Weights of a small GPT-style language model, trained from scratch on English Wikipedia: untied embeddings, 116M tokens.
Each number is 500 + 40 x the weight over its row's rms, rounded and kept within 0 to 999. Layers, rows and columns count from 0. Numbers have three digits each. The size before them is the row's rms in percent of the matrix's.

# v: layer 3 attention value, 64x64, rms 0.509, rows 36-55, columns 0-63
# o: layer 3 attention output (transposed), 64x64, rms 0.401, rows 36-55, columns 0-63
v36 099:505574504498491488457589426536544465545473458495461506482550514523473470496477561529546540538518487560488537538409476475509495577509517457465450526541489513501400518429545495457519504509435485
o36 099:509459480506504447499495567422449494524539485515497499503454464514470477482545485524541449446421468429498516511513532485525518470448471550544523502491466465538500551558467474494557385473588570
v37 098:509474480509486472524513511493461482512506533530473455546509477461533482424524570530500503419497392542501557526512501530515372503452447492542489534502465497543465552519460606487463494450477501
o37 099:466513464463502481562444514468566540496438509475516467518509512444468478520553511528521556507481518417504428523484497469557534514526492469471388454524506604525526528413500435497536532511522520
v38 105:559473502545451548509495486464516522511559523518481480438509521551485521435514498487445478528507466447494416522468495448414489428540498456469547535549536531442464526466476435567517480548411497
o38 102:502437443510526503445514476503493485491538464479521464473570448479532465500429479481548458467500552524416513386477455612517564490507462513544537551522511535510504487547550466456519512519541488
v39 099:532520455492449493566450487539567506474546536550522528591528529511542467524536520440503486434561511512461499494478480536482459522455527548472504569453524459528537553458512508546591562518459439
o39 098:501451509496512384520509493471525473432466504495392454500537476551466478582513496505511530512479555501471460519509488486450545462540442467489507484522480552564464511510545525454463449493414571
v40 095:566566510473482501472478470416531552512485576552539470499439517535520441464497517471527496553593494514471497494534542476472532512509486487490462431492574585469410535457521527478455465478529497
o40 092:474457512495517476512533516439593480515602438462550543447509525530564508535548531462520481459457478452477440548479462490539499521471549505503485509465584498508495506549533497542565520546415465
v41 113:526527505510503518412456573457494515514448545554506530474506563536495532502466482443469422491540533420532495560548461512530464494517565533436550481466486493539456497519520572546457546545488564
o41 106:447523531490451487594550547544523438506499473457490517512572538487489531538495461453483514475539502478459473466456536583422498456509498472607505479579517452447429486509469503497502455506517460
v42 111:525412528479521528535517480561474459479445447503512476465574516527446412520487453478544558544496490424463481488535481533452484530438460505574456510519485455557509538476522430522491480462572501
o42 106:522574560556520481499488436468533485542475517447476538478438504433540547449528608449461493499487491572514536456469513418504522488565516495452450547456494558534539498519490441512489475478488519
v43 103:495491510471499468490502404461458499392496508435485488508439454482545545463510475481489510458534533506473507545487460453549467484407569460524466496532521532521443490495501508561480441526481390
o43 093:456462457476601449485530566526547534512522499586521517484523487487511449513476536476512495572542496512521422565496483527510454509544454538460451525526544475473566505510506444557485541420519562
v44 105:511568467455442456531517530448478523511506569490502545456506422526501520541471514498508513496469488529550546390513509474439418465391508481503470464497528510494468522592520481439533505513457507
o44 095:494404470470532613454559470492513532536452433537530533520556527465555477498513495468443477518583465448435474535507550483481533496578522472513497471470486567486534529471492547491498502477529545
v45 106:498541425402514494554493519487509455517497538514518445496503540479516573453506527493483489512579466575591536420479477562546456524531513424499475472514540558499562539530490473534478546486493504
o45 108:507479586474480530411521536482541562483526494587547509501524491443488477568523515505522512554521496521452494550493518436559496482464473422435491450556500479510458540437519507442577482503526454
v46 110:452519515542508493529500504463509549531489499545447434506536540493464555486449466372481538494516526431505604449499486444492468494517476531426525464520515479488463426550456490525504541507526432
o46 110:451483509492429518465532495517481430446469455505498474518424416513588518553459581475497499496512495471485390530470471525517477501503479420542492479530559493426448496495442455497503498538498506
v47 098:571456493534456488460442404468454521511471452520516415545486497514487453433461540490513450473519511507477519458500470501520579476503506472508505543523449495459573502535533552434413527543477444
o47 092:493563500453585567481477531501540415553449561478501546429474517504515495545476408507541486448446537527507528549501529519490484436511497466514528502504576461541497473465497419548548506463500513
v48 101:483465497531503499519498518485397498510492414462464566424427472489562523522448516574498488476547490512483457472544568477530529553529541470531471546452486479566469545525496446473505559462503436
o48 102:511472532493491501541496516557586503515463552488521449528422555498473450403533524536500483445452480554548486551531419507506540462469483541496503442531523451502621469487526511490462481531524494
v49 106:516578425456531455473462674557509536529533459455448514487491476469529502514539482478503508498538469471503504496485452491460469529513492565491516555526525544501447493503558440499461485533476471
o49 099:502478549466444467506565434490473459501460428531510424540580441501528456485527555491491519497527479490463507444449477502499479483488521493473432458513459487551502595547436595499558511480493501
v50 115:524482532409508525510481547405532529585522540521512461510479505442483536603491456484515489556524529513552482549519498517574458468515500489510485524441468462451493503557522476526532467595489448
o50 112:511483492511530477502575524539511543403487483443566565517530482512526474463461484468515448490539523473459495505410523522455480455467451491482535501597465500496469519462485630495519514527462550
v51 106:454554537478464567561548490521451519518492499438541501517472478491469544534529472486493540419448490513487528500444475495491543478553534439492538472512618470510477563463556558498426519557457477
o51 103:528443499466490457446535507447469450522544495538579517529549517448553477440433463484524501513523447543527471496545486477522468521510535523522546420529434525547517427485490387542530476479541506
v52 100:529462467482481490533461547481483538470398482558445565486535474477513471515489574436546476486479490571547415526536453494480485517530505492514554450476527444437493458492559483428549462479548510
o52 095:512479444455485512492514515473540454512562516528535435478502498503513484510540509554421473507599461506447490415485532448466507387507526515483518574518476549532503499499449574509463466555448470
v53 104:455546473459439545513532486502483516495563490538527568497542535461502473476525449484508524510475482453513492513485505551449469511556575500476465453607537520496495558545402565425460459541481474
o53 107:393451477479468462504563473521479504492538472469540441509514455493490545469513516485547578523527448506445498443530476460529459499501427490510514471517511531486430471521582427615523496503496528
v54 104:543521455493450551516562485445486439547478540479508446465490436430465490482474476500421504516529460487433500512532443517487487548563513595490450566489579506527544462508554542461513450493509488
o54 090:472465491468511496511493515541564509462530503494512516481486441486600470464585523565490473438452424492528541477477573494492545540418491416522505460534447513534525540495467434525521558449493493
v55 101:563534512511544504523552529475519442569518517419490503510461461512447551478493523467577468537533517455453465559435456533476524453467419528524518456547582523525549477518478557534483510474564484
o55 092:464464421540492460513521459497551513384487474569489511506528418503542472482501476506477541490506475555508517501528523447537496558556598485492508578502472448545411520498486457518494491493532441